Weights of a small transformer language model.
Size: 23 layers, width 64, 4 heads of 32, MLP 192 GeGLU, vocabulary 2048, 1.74M parameters.
Training: a variant of Adam for these matrices, 4050 steps.
Each number is 128 + 32 x the weight over its row's rms, rounded and kept within 0 to 255. Layers, rows and columns count from 0. Numbers have three digits each. The size before them is the row's rms in percent of the matrix's.

# down: layer 19 MLP down (transposed), 192x64, rms 0.153, rows 135-191, columns 0-63
# gate: layer 19 MLP gate, 192x64, rms 0.156, rows 136-191, columns 0-63
# up: layer 19 MLP up, 192x64, rms 0.166, rows 136-191, columns 0-63
down135 084:089101135093118068147163136131124142118219082074155121147134213110114152109086082138120185179143141153116118092184084178109111124141083138109139088125144113175126164101160116113156099143121136
gate136 105:137226102150112129160106122173105087163080139107112125119138099175116128129165070126140149181164143179129112110150191080108121067127145155118175099107117161120144137091163138131136043110113142
up136 101:130165125156116114083059073161143107110163132144138144083160124122061102169169118147082175086166151166115087132132110123096078140074137100135124119122143146127165086138051104160199124149098141
down136 102:102163115109092135122072104187126139086128122120217111155088134123089125151090153127139089218112166190123125134188097115172071161105105142119108127111109136141083107183129140133152097091120142
gate137 101:117112145135058063114118133030109094134135089174038147113179107121106122147176121167135134146149105143138142110168179067185139112149129159174139154137159122145150117165116128091122110123151116
up137 107:164101107047178166115128156125115136116153097107094126173134161091138112130163142146127096091084179135092121101124099112099133173076169091149114176129187116091167164133131060142129129197150088
down137 108:101109243172125141106120136102133135129144097156111091144151109099143032121138182154150107129118164151090132104157130124127146083134171095122112137183120134098101095057122183164128156129096115
gate138 104:160093144133127139132137078157111142169085127071165141160114113192076132108131071139139139151157136139111179177104148100089090148156105069171157130127127098208080135097085139185117084148145115
up138 095:161122168156127149050084156118097087129141063144112137169102092143112157177140165113095088114104115121159187159115139137105182150128143106103123087166123178100115157144142100083083097104203092
down138 100:118108137097133129159113147136098147151141140118083160136205139077165168119122126114136181158151146126102086104100140164187164081109138125108102102079099134172115012150118168182120135106104101
gate139 107:102181121118117132127137118146138130170112135073114136117073094121136133113123061095136085149182086128095097167107135106147137085126155106162183108200160128169202157087077143133076172161111162
up139 117:135121178116086103130127158150142141124175174164155119130112121097114153144076133136087105148135065107113186186140157099102114135031133085102129128168141106116155138050073104169124134158077136
down139 101:141085180183148162140152143063129140134133153145102148162146141129118171126135096164131089104157105160092144094121133149103129225144084166083121082069094142108098189127096108116125139068103166
gate140 102:165184172176119063115093111140107121116107107134064136119145128131167075187180150118137096104163188118108119121141159148102148141147102132083138054106104143169167116157141090127118131107048097
up140 099:128155107137153127162092082070118174193055131126188140087159129090127161146126124137098069163122157164107116095116133176125116139165160104141111113137059091101124189162126081111063144132128137
down140 098:089106076161113147102154156114089089113114136147072164123149191121106199098111132117204123184126103171107106094125169036180104100135119105164167164111149106156123140096134121145159113122138127
gate141 106:129097125110077114126122123085156089173099164074142186140114080188067138121186115221095118168170146133107119139095104152133145133116133185116138107142087179165134113130136163132115077118171116
up141 098:195119114104142075157065112140128117108156173194113150113143103157128085150108044084119174095130161172156104100165075106114121115085154172163131087108166144124176148095124152098106129119158123
down141 100:125095131140139135122140092146163124123126090109151097175135087135127092122136131175120143204109125079115149102157137151119135104107135096161137074150129154088138080236203079134154070163101091
gate142 092:173129131130121150089134087136084113104144112156083158174157094079170127150129116159164124194156153129154115127075153117100123153133093108129047210151152158156168132168152087132148078186110115
up142 102:108086107204128118132092068128078135107135164142152099178162108156149189097103107124067112181164137150135155179116129104103114187134150138147118185123114097157150098172093145110072083100128102
down142 094:128140148099138166131082179095159128046207131091125152114140125138101110124117114063121059157115154114089105131123083135171115149133199177124092114115125124121176188114165126088123147076124140
gate143 091:141118126113129076112096062115151136153115124172132109123127129150111170131077071158137151157135086117111158169137059136169152124131175172200185145180108065149086165115122096122089151115101079
up143 097:142101119125053112088173127104157122093167121160087157124155070131142149102131165139131188154184141104125169146146144107155138084090130101082187107084145114097091112143172212091151126108090122
down143 091:109174136170106146169149098143103139152149134069127148101154145089132096078085133116150167079140134191128117095139158075098133148103146161114135177073060117115089084160115106141157157136114217
gate144 100:159184088122109126106156133156122098184086115117102102073115114169201052176088143140076141138092152098142100118118195125196113108152099159129085159150092095110134149130151117157124119170114151
up144 102:135159123152135086104088066121156102169168133104148125082128074124135154138102131153058121092123153173135098135121097090183124070144173124134145148135192030129166098122144161164134117156108098
down144 110:098130107139105165163181169020135111132117187100145104135120140141183104144161112180138116120073078145126107120080141166137118101146096057123185118129136078109180148131105152120129170132101135
gate145 093:062103162127130131158114101126158142106095144137069123134076112159082131157123189119105171140117094134191122146092146048140118122143196125171162111131059186124119089163132135088152092128153106
up145 089:072122145215116114076107129122184140154126129093104093139103145122067180082159093163159126112113154090141167099131164113124138079100147123190096105115078151176151103096095135119179123126161168
down145 093:141106152125113144141107136105082125172129135132114120141098165114195145152170105138081137104139145061098170106176126138136146167144171129117038119032143113165195134090101106081099131139151141
gate146 095:116174109132147071176102125121140020145119138115079081106146110114097107149114136127114133118198144083120136143092158130049182148121119145131141152093189163117086158134168155173147133149111107
up146 101:126125155132052084079175171170141137133071119146120122155137163148064188122117135165129100145061122131143122093189114088104108063199116126162130143126148091146100126154152160111139090129116167
down146 098:072165091149096115138163131146190071137092109163078144099143075118126172177155139095147169073126105117143165106102145122082146160075123132173160060180151141176141135123151144117137145121077106
gate147 105:104145128094104152145130085098133122182129119121080090118144110128097106147133099069120183126104125151165141178098216139100161115162175156176132135090180100178151138074164181120119069096116146
up147 105:146139212076150164111055105124166136168120137118110135116160094120134113097111053119131138095181115107156148098176123125142161077143108138182141134125154105154173128182102098145172076143069129
down147 104:195115144134089125105154107116118164189087116080105175119122125145108076151115089101149075099136100130157148132100108106165136146146108151099067168081125124121219177092135119084102170152148171
gate148 095:147137121153022127054097138079157124154096149199130094121130154157087126147136129119135127143139171109102064124104188147144147096088108155109162139126163148182120149091114105104156149094072138
up148 096:104044191180150175122078140108129217086109106136114121108099132141109111128096121128127175165106096101101149170153161109088143094150151156101090086129151140126135086172202120151110113135115100
down148 098:115145128134154162156097130109075130120127122118168128124140011132174091101116141151130109125152103121104129210099145119175092107127142149127089120059103130147119063149119135162156141218108139
gate149 099:131113090157124134081098123204150173157117059189144168085074112158132100132080137141146171113159125125059143163132133120175149089088193156125145118132200131160143136115118104108124105108102103
up149 095:154114132139108125122112114075143111156106137069181184081140119138132171129120172111133156131066111108100094145086134171109146161144077131063100139191138170118139070179104158165074097176152145
down149 093:105135115118139221082134149191157135145100102153074138123187147165116083135123136126110075120122099114129092108132215100160163112156157099154116124115122158113093159141092117075179117060136137
gate150 092:159173124140156127195090107168139113163080120082055120098139140150144133173141105174124121149152124174123074122131090129175167120072090115128089140100104197111119106128156129164046088136120135
up150 088:105118107150106124128158054108071136111092162111113116162123145137115154086131134144192104136110126177221107071082134109126084164105128135138107094128168179123149137167156106069116196152125161
down150 091:081137164128135160120124127158077139098102146109157131125090203147133058117166162160098151122124128184116180168141134063119120138138158159135140071059117124154095090087130117085184179133090122
gate151 093:115130111160142130137138088178147096155151091127159140120108134142117124114106092152145197174161100098094105166153141121255091134144166112122157102146142128074080108140120139159107099181145062
up151 096:142178113197157181109085061143114108082093145092135101084099125145178143107140097170166148112132130096110132165096141127125124135115107079193059136078150166172123118134132131085126177094087126
down151 104:183147100116143150106101118120192172147099099113134122079128017135082182149084086124104114114125072172167104118067133142157133143148102173112140118137097163106150196139124104134156130130122144
gate152 102:122156115092089114059137146139091105132117103147132124065163111160127128183120143227133124166106108122114177136152107184170140146143101099118119157114156160213110088056121137103096157136139141
up152 101:182142109125202103086129152181139118093184166154133148139140104176152121097136143129119148132116093099086117090226125127090101076125092105134043106148067104158095144129118096136135122143127120
down152 101:142108137154100130132110139137156059155115132114111112156097105146183107097118125166131153085138093132150175172091097115137113235150136131138102101155130140131204081101107139127028120107162108
gate153 098:173116132161157128133077072085119170197074116172126099106100123098117150216184117170146157120172100081152144167113108139128089122098126145122141162120087096168129133115157076103169144130092151
up153 093:103136110169149071128109187144139176135160180168135156111126083097104145078116135144044083126130198136177114152167124128136124116109105130172084157105067126115157115133075161159152136106184143
down153 097:128149126061137148130150086158121101147096104116154133137136166139090116099109158155156146131177161156090130152131116180072068078151158089137171100087154134172119148084061156101106060117192126
gate154 098:143158132066095121118087085102125140181066154108155145155141081135172092192079138157142105131101109123171151130121125167187148090139199092110140116165119076097102103093184105149147145167122119
up154 101:161130121101117134088125187136208127136143098108150054136167111173146156132136166080133086196134110152162126119167151089105110146090130099131155049099152165137116115129121162044107104123132102
down154 093:121111108147122145164162114186126118103142243095126132161113067085129125057109109098123112104127184159092134159160099116115125160147092134151111072124127126102156109161083177147146180146091157
gate155 100:132163150099086125162136124169177127123138156103105179140158030102103137112128078133147122066191110181118112184122097103145112141132153116114167132152178115172107095124109160147142070142060132
up155 099:096220128136162117190106176105122185099162164140119099094134183149111132126151133122162087078105090166104072124102103091041099092134117170169096142161137142132120133143138115113135096098125106
down155 106:200120122189145118090145149150153172172147142106133101114100124179135095124098094097136043160130126068141128126106156140116112119138186167114107106061135126106169125164140162055073162105137127
gate156 104:197153092125084102113224131175104150135118106094140132106122081098133132126162132159121101175143089093132170099162163127141097132149171114136141183144176194102126145106128128109118094124151040
up156 112:166086134124092183095048088180093096171082119079136168121094154113149135111104157147089122144185118107126130082147148104146181171088112083135169087151137068099143138135112080103134108159129132
down156 110:120093142050146078176104175171073170126157119119135107195121151137136089131109115103084146082126101127127131117092139145142128142106137160199092139172134096155179113134041125122142166091126163
gate157 102:126144125073080138125117121150154143101113115100106127112135118132128130120148122218196137138165150177124140159128186112096021148172139162142123074140173130156169133118125189117136103111073099
up157 103:114122135085115141134158188110124119131102096095129110170186070169109110098131136168158104066098155112183047144140207149119143177133126122131116162135133131157210130073112157137122144121104158
down157 107:169064145104078147100150175083161106128171145164148157090072183125142155144119088141068080123130127102121117123087082149157145135145113152121146102159167138169143139094191135137190132141067088
gate158 102:152090131154174067124128134143120102167049138128075083110088133122111146127122043139145179173116168107076159147173121139097122094155183108165116151109138126141130145092115097151173196159131116
up158 102:152161092097139146168121126212095079171161121085058072115151104144171156126108150104113162141077191149171126109166139157132150143161147077087079126077097143121133132122131128136159167154142159
down158 101:172137144070157097162173147096133135121137120108130173107143157190136182126091150146139111117088104159115084169101181062116166119093114167102141137184179156156140084094146109059109104097126090
gate159 100:125153121116072124081120100126108138139136093196085143129114091192116118150111121129126132163145076102110150211117112131179145078108190109147161094119098169128107109058076087099135159172100110
up159 109:120095081167162130202163121140111115102175138081091180143124148130134093100143137100070092085143134134123099054167131135102126184150156098138135103103136149164124138137174105105186124148040151
down159 109:112152103123100136102097111128102124149106099163135138159100096119117169127103122148143178178164159099057172123139164127151090098122115120177170106251116181124137108148120137098136104155073075
gate160 107:134114075110177124106161145143154104144115085101100137157069113127124117104167134163203137144127162112128091114116190132123137131130151097154110209169124172116161138052090086133084143175078170
up160 109:086122192153149085161099167135182196162087116090177127102072119114074132119109125152130136107146113109150141124097086103103097191116121144109146183120096093102204147123099165129171116091159138
down160 113:065113145164132198148121176128178164146123119090150101081080189098124195062135161114095107053122119111070151105128129160150116134176110136149135126116122127120144173091118145076130146107139162
gate161 101:199169147113103133131117094176100095155110102167108091162067126155106096083156078160069202117161122107088115144160092131131144109165144130081135138184165125112142173094095089106116120163105156
up161 108:183157112100129129178116137129167145116138153093108081208073110133163079142115154095092132062169122143132085155139121191151103103077184141136145135127078103121166116117179124090157088126127171
down161 107:123096176065159138102187191127071094116152129152086102176148092067185118148129148117137114078108126157122110105143144097103098162150129171153102134090089098083163165157145135138108111176156077
gate162 098:137104096079089123118151143147108147115070113169131116090154091087138145130124113202164138161147184084134141138108165081086125183166121116085080130124148216181141103150130107166128182153132108
up162 096:127145220108135116112068131152158174183091086088126115178159105092144119139163125117149168089090143100134139099096138105123142139204097166069137131113144135175125104130176067167151116086136134
down162 097:127133109162118084126132129135140147146084070160117120117179069131177184127098172054088133120118159145129131087097175116140120132100164128168122156151200130071115150093095111084109196133100169
gate163 103:160137067110140083152144130170109134153089143146150113136085080188096134133130063154105106152164124090084143185118099120108125110079188119130151173134168141082098178093127136103117148194131067
up163 109:148074106156042110116154088059107163135156169175150163176136111117132170184072083144118122172175094135088107144116091134156120121067149142135156168128144136120080124128119155087091154130117107
down163 101:108121173164137145165175122132110122095144181112088166120092199175116174133177120148055064114132161163063111100139131132112120153169144074128113064135098141065085125132146106151117129131146127
gate164 109:149170103112151125134125157153202141135114096183088075116099093130123115144156093080141141131131118130130194165118200116135158118018120126135139063130116137088147062125119120157119111170135117
up164 106:073155139082103122206172145142109142086146216125105094122129074106120081205094131094081155144193162134112152146096135119132161122184149150105121129158116101090120105127120082151145157126119128
down164 108:078120121118067156122154094109112145130112138131097105202103219142113124178153144117135171108121067147073173060125141155119141153161130118111144163120158087117164136092133160133125208100136099
gate165 092:135182122094154099148104158069196138193121163108127122092106072136098120123175123149123067082088150129127082182134112144140143126112086085107193105160106157129151098178159107177139131149163148
up165 096:130173172155149129123132125136114074156144087130093143144107128075062141136142108126159142091110175205116087140119113053101160116084134056127140147121153180163147102195126079115155122127079134
down165 092:166053119135166140140174162123149130121086128182166066133077199150130137163087077145099139182122159116108165120103142143102076089126191113142140100125082117102123138154116115126110091188167131
gate166 099:187211133123119126142128105120118158156091172120152168161082089157090150158198092098108186160111131139102177133132086141113110129115164095094163114127071112080173125105088090134117070128110122
up166 099:089199163090071137137108084093171169150113118086137091095135151115169104129135104146169087132116123123140094123109147187143176160074127122115165175091093194092141139100169123134145153104070165
down166 099:168105185131157140103124155060121127172097130098160135137112185189101180132109091167184131096168105108152151143128137092069134113174107084154060110105187112123160139096149120079148139117106110
gate167 109:104154123130102163122135075133180163157158099105131116111132104171092116111089089143103078124121137077080103147103139119101161116146112177122112173131165206129139201102131110201154087183079145
up167 115:139153097163078118135136135134135167114151084107143099129125121079060132119068107132128143124154167074088090175121201109132118139108077108088128112198170184149151070083121128116114113192123118
down167 109:111089107132130220160146126107135176108140152096105123138103064147094062119142143184125096101120161136085157164090115152152131133145098165099178093130122152159083128128168126111044076158134108
gate168 104:186091120077065116112170155073140078155113084141129159161104124138118093166076159114072114161147110163130073114169151064191119078133118066138140129182132143135129091114115151145129152125139144
up168 100:162129145115123156187132136133147091097144081121142151123182128130117064135129151148131146218141142134096146154111106181046108122133149083126077137134061133085175119110153129121191125096124191
down168 106:097158052118090085092173199113119145134132123177118150067199114114096183134075163120149121094115130115132132171122123124129158130132138108156162180190119145140067113131085119102107115173087145
gate169 098:129147058149156103129120139172113068191083119058094127138123137153126088129176154171122141157126148109117148107179189111161159130154169109109114129114106075156113135125088067127163136138106047
up169 095:132126209148104100097128124054150171152137125166133118097144133141064166173112152096134078118137131098123106122117111125085128180161157190162137133124182117169087131072089167149088091078145111
down169 088:141121096119107128138067170173155128097175127161093100126130052113172092170086119164181106145146128102116111084091142137167154108110211142092098156165113146121173115136101106110126077194102124
gate170 109:186119143097119101136101177084104165180058118144150103141111145140154122192136103133155095169121091195131179147121153116165078121157072213136111123136106121110097155088117130142150082125168141
up170 105:117070166168128166116158140172179131009143125110128159093132117125101159123104135148104136121140153112127111109075150160091139210114133136150116156085177111150112126153083145128121150055092131
down170 103:115153185107131134107125101167118053067117103151095139122112178163086166106114134091128181143177125189113133183114076113162100135094121166155162165183117098153136129136071111153169080123142108
gate171 102:102151183092048126184156108089141147148101090129139123087111120164158127170141085132137149181158059140132127166112071047143066152116169125133165130186105145138165095132125112148141131131114141
up171 106:058115148083182171152107069160114103131133120115106058111143150143144113105133153151125126156153179111065157135114162131118175117108227120145106151125138104141136094141138136143110200090070143
down171 110:108090154131160113103119131080149145113171103142155127149112123134135163147169147119109135131104082110174154083146094131177152131126116095057117147201135050152167058123155118164164108143040118
gate172 095:133097108172071117012155140164109105126091115138106115149109128067102107153108149150158170162174156159130129174150119107071130175203142107130170102115150123090128158115149164148109151155119102
up172 089:111125126124131125129079102115078111167081119154156168120113109153143119130183129117153136066105175094083149128094128118129194128115149081119066155191102169134166110136151096113120126092142237
down172 089:127090141130139157079109152109155135154130079119029152143080095141087136075110126120109150141120068141129135159166176106092080154149180121127170125190186136155145161175104134165103093122148099
gate173 090:191123135168144142135161109091113106126119122188040104147101159163136101155143130127161090106112129128140168140102169079128122096095108161150178152077184120135169152083128111171112097150171054
up173 101:109108157108123123172175146141108133142125067112171169145125125082119143130138152130105160087116131137113086178135107163127126081128144149113084088168008063108122098127169103133129113125117211
down173 097:182186101095105136125139111170162154130163145120142114144143102133169099114073134117094187088154124086103095109134128129163156111082132089145167148216118105132145143109080097110106209067160116
gate174 107:169137168168127132113098134113143128109118133180136103158132050142143087154113085138073080115105112085096193200156074114182137123116137079142133088187112106128120155138116127150176138193145105
up174 103:111121151109148152092078186161157115104128084152127099188102185143169089086125184089129130127058123105121154110100159136150163125141136144050161156150141098169108059133158136096136105086092135
down174 107:103100186144135113197132145124164134073122126112117123109185028115111081137114104120141143136130158137166181096150158125141082148128112127189108166147086144103127177135088125063158079119155094
gate175 102:122201162106093112124163119100147092122153084099095074146110142146065106145119078122139117199109178139070129081170106117178142099131172160163106161178135119159119107078128115171118131143182128
up175 112:155128124115131143131140071067166088140192085122125177055144114137173101127189124168149163161142095131179082121085124128125089150169156092131116201133124115119117179129139117084111143081116084
down175 110:182093143086081144088163131126072101093137148097118141107087095135143073105116173116175141158113135125145130132068167141125095167155146110186167155077114163145111144111203131174067132163110099
gate176 102:143103108096129118101155092097138038145148110143107138166125090115101118143135207165133114125127130091141126160096088102150146130132096147206147180115073180142088096110106195139162136194112114
up176 109:187092160085102130145118175115129086109134139090202162085113151139147154074110139071065138134167107112097102099129123125146161067151139095151136119124156189189141149164122102178146114156180115
down176 106:103122157162108142086176110081159132144153207113119113139149070109141120143118136133106128122112117056116041157095095088176071089141119167127109137115156209158116106167121150126165149137098106
gate177 099:123116107087086081096129074151107141128112154089108170155124133191107124104126149123097114157091141171143164127128172107127103123150177142162187150144172254085113109115112128108111132098091090
up177 093:074135136124097123160126075137159104130179107107169088119132157133089099144138150150137107115095150098123127134076157124203201140180161112183146093100173138112123131093162099092061083139101073
down177 096:059122130126126151196134133137121123141125169092126143108143184111096090063137106160129131063174109108122067100087163141117149210119132126155151105090070191140124157143117173151115110102172121
gate178 094:165188112149132075152123108146111060149082149156136108164127108100166109178122110212139098124168095175128111139138147150133062048150133062159121165130136130148151116120090164149086105123117116
up178 104:164149165199124054109106147121092121108122096099181125126186203079185118106102138184107121151086129120164128071135136122122098153122100126092103134146175101091163100122094115136110100139141189
down178 099:147124088135134186098124114070095155126134203151150156144127049141104150089126164134064125106087138169062099137154200176119196103151102118093125090150130115115143125137106142109136163109118159
gate179 106:137146089128161122137159110128162076206104182125101100114076116059070165136165110124105126091110138117111140078136211094118139176173137128115090157141149144104134106079087140139178158120111094
up179 100:160096114177143095121123164161121089163151068117155094102099130076125080139070130139167190156113109122149126141075124076081088148160148191100132125175090129095097107129188158150121101118181134
down179 105:090153165090166090140088149135170123149126161109169111147161072211065092138124120152126096112124163134149124181130134129102085131153140120153094082207064156104119100113097150077130162104106115
gate180 098:134134083141151105118082104086122130112081062117087127156115109113124129125199139147123083194177132128139129125135126192170184107096125138094135132152098103082082154085141084129148122222136099
up180 093:171087118118133116112154107157156210143124134132115048114136108137041129122135142106134110148109092157115143128119144159106115203138102206114124088107094078136103079097101151153089116174151088
down180 091:098121101116117173191119167086179060088141118159099171113139117118108158150143122129153186093143128137153091100071124135134176158158161072129116162140111133130151168121200121057073133103096129
gate181 101:094065088093160162126096191122165131151156118154020086145101163134092063129144073142160131186151126107116124157148168105173137143124149138146144120123127102070166170137132135170133123109117109
up181 096:128130173151120111167145086105158154110099184125135078108160123114161098094179115209111157083152101165097149107081105121065161142076141167178114182125113118130153133149121115105162112098195093
down181 093:150130134188110084105127110103163096151161107173094103071166120136076150133141127175196154104110130134146088078149168131126065111168100144130140106061133066107088164108144123194140146124111166
gate182 101:133113160141143112120179137124172142179126131180127100075100096082134095199172097145140206110151183141157126185107159112148105073138145166143141137122077188072122123079115104141123141109094133
up182 107:137096138150198175100115107109047181163087064128128115175081090128094125144127085138078167113114118150097103133147139084147123104177118142123102109196152137126059121147145122090163140162124153
down182 111:133169205169119097116115119197086139103124180136148129154116178189132126065094087138163046136123098121156144077140117064091118115127131162113167163075157131134134132102120114158140090122108138
gate183 094:120169072130079067110090159170173139146118123092148142134165129131164142132092158199155130101184107149110109153135092153097119104119094209141119151091138116110083195105137098077168106142106163
up183 088:107125153159137135160134081096183125144120120144134122196189143135136107080127057123053166119145101168159129167087106086089109128154167121166138123111136142149099073161145128170081201100150112
down183 093:166097066118085096115088179140144105063129096135112101118132154144162171135081209149092116172170123133145124148172164148128148125155044160076138118139118096117110167087101186126131140108113127
gate184 097:174084106123100120128157082128180142098172094136097135119112137072130105124126127099111128149130176168164156152110133109108133133089122160174157206093147165133123124057098059203196138124111134
up184 099:108146169161166133143101151150122114149096119122155008082125118141146107135116101154160086130084136132121087134135103179182163072180142102182045119143152150119115133142125183123107110112150135
down184 091:125090156169117082123141108139106170192127081103086172122100125117171103121123123122097177157117132123142202118082126165105140124071075106071137149155122094140138076128159177197157103164167140
gate185 089:149106069121089135108148101153119134118059169107188159085132132109101147139145112102112164129115094075175166071125127154116114142065144113190137151127134126165108053133143105153210085110107114
up185 090:204109202144118129183112150168161085141063130197133104164093098059095131120203127113133137115137097106092065114171105115167161137129149104165140142148123119096142124174121106132120149129119132
down185 089:089099083163096119122161123099149140112189127125106206122113199120131135110113093130148134182114171133132139109117060192184125128153110080116065099085187175127126145111171121142141114114097110
gate186 092:107163145111136115114146094145118096104166094157147148120177130201130099173127092095106159151102179099145083143108156119191170083134142158118068123132107116167146116172130121145115190218081113
up186 094:125127104115113123117108095154113149167067173137152168137129153131115106080117131181124177131080136137153204111103130167136157106094144170077132138106116063117121078093120116137196112112137230
down186 094:111147105125140114098063177082111119094142149063128065130106117036155086102134115128132163177157175121149159101188152121138148142138156101127146139105172193135113126135164155153074113091096140
gate187 087:078139060148161148157112092101132041196079119142096140096079156141117164116128111156182095102073096137086151113141145077171151135127162132125119134078125107086130146184158120148147123167101140
up187 083:137105087104183130151089185134137161135097147163185101136135173192175076105133166094112053145135071127145106138103084128135115129129074105153101104118132119123170104128137156132102066087186101
down187 087:106122163125111135123135100164139154109122149108125128130155199132149069122096099152117162102138150129170080202137167176103115097147165154111108109025068124126060112118098168145149119178102133
gate188 095:128127161172125030125153160113099086152156138145131179113129108101067154135158108113181097102072120167112131118122096140192157091116107078132177111131090185162137093132159078167111140143155137
up188 089:136121138153122138136099201094104144092104180156131117115121181129103165130106167100128113148128130096099069123124181140101097133115115087141055073158171085086122141157121043065131139107074134
down188 093:148138120108134143116169114107127129086182053105116080127125175129161178147168150151110162148161165103199166152157072068096159131138144121132125099070166152113107086096059158126140098116157107
gate189 106:173086150085151081070123111124127147155161107116107141163139110119129132142142107160132151132127167118090230092087096112185161189110181148131090157149106114069146133125107145101126082185087102
up189 099:110118163179125080084129131145136145111145161160162142149085182082095114123126166121140159187110050154057158174158152157124090098170111110189111115103155132096105148068081149129139133106145103
down189 103:108153106112126155082104158147210210125133172144124150162103084112118146146144201075104166147127106141112119153140112149126105108142103154134115099045109136073106098114084128155152067136109173
gate190 105:167186115125133104093163125118154121098097117117116115072104061160133102062071220137133154163156080132128130129128142098189148081109154100172120169144107130170096148089122141189121132130147144
up190 116:114177160186150133170064089143104114129134157123114107115062088094145131109127100121145174114137138113181140096069148098130099150140127092061231140178163147145109154100141115150135106112087135
down190 113:137133209144133080113133139115119068114114131161158093155141141190144176107134134091189089030110115134112072130154099148159121133113113156161129157113087105105131149083144103103171111196144135
gate191 103:112164093128115110105095115131142122197047095150121115116112138132161101208129126158070115118087205119118079116175128095149158146155204171115148142110150087126098103108146128155177157155119124
up191 101:113104101180137109161169140149129131145147088208114113031104136161123129139168128119105090167096163132149132144138138136102200132081067129121131067153121119112069152108128095184138110174153134
down191 092:116098123106112138149130109154114095121101154089189170156133107117139189082077157075160109108098151151064133143186099161088132070174147106094137086134163178119155170196118139151107154108096111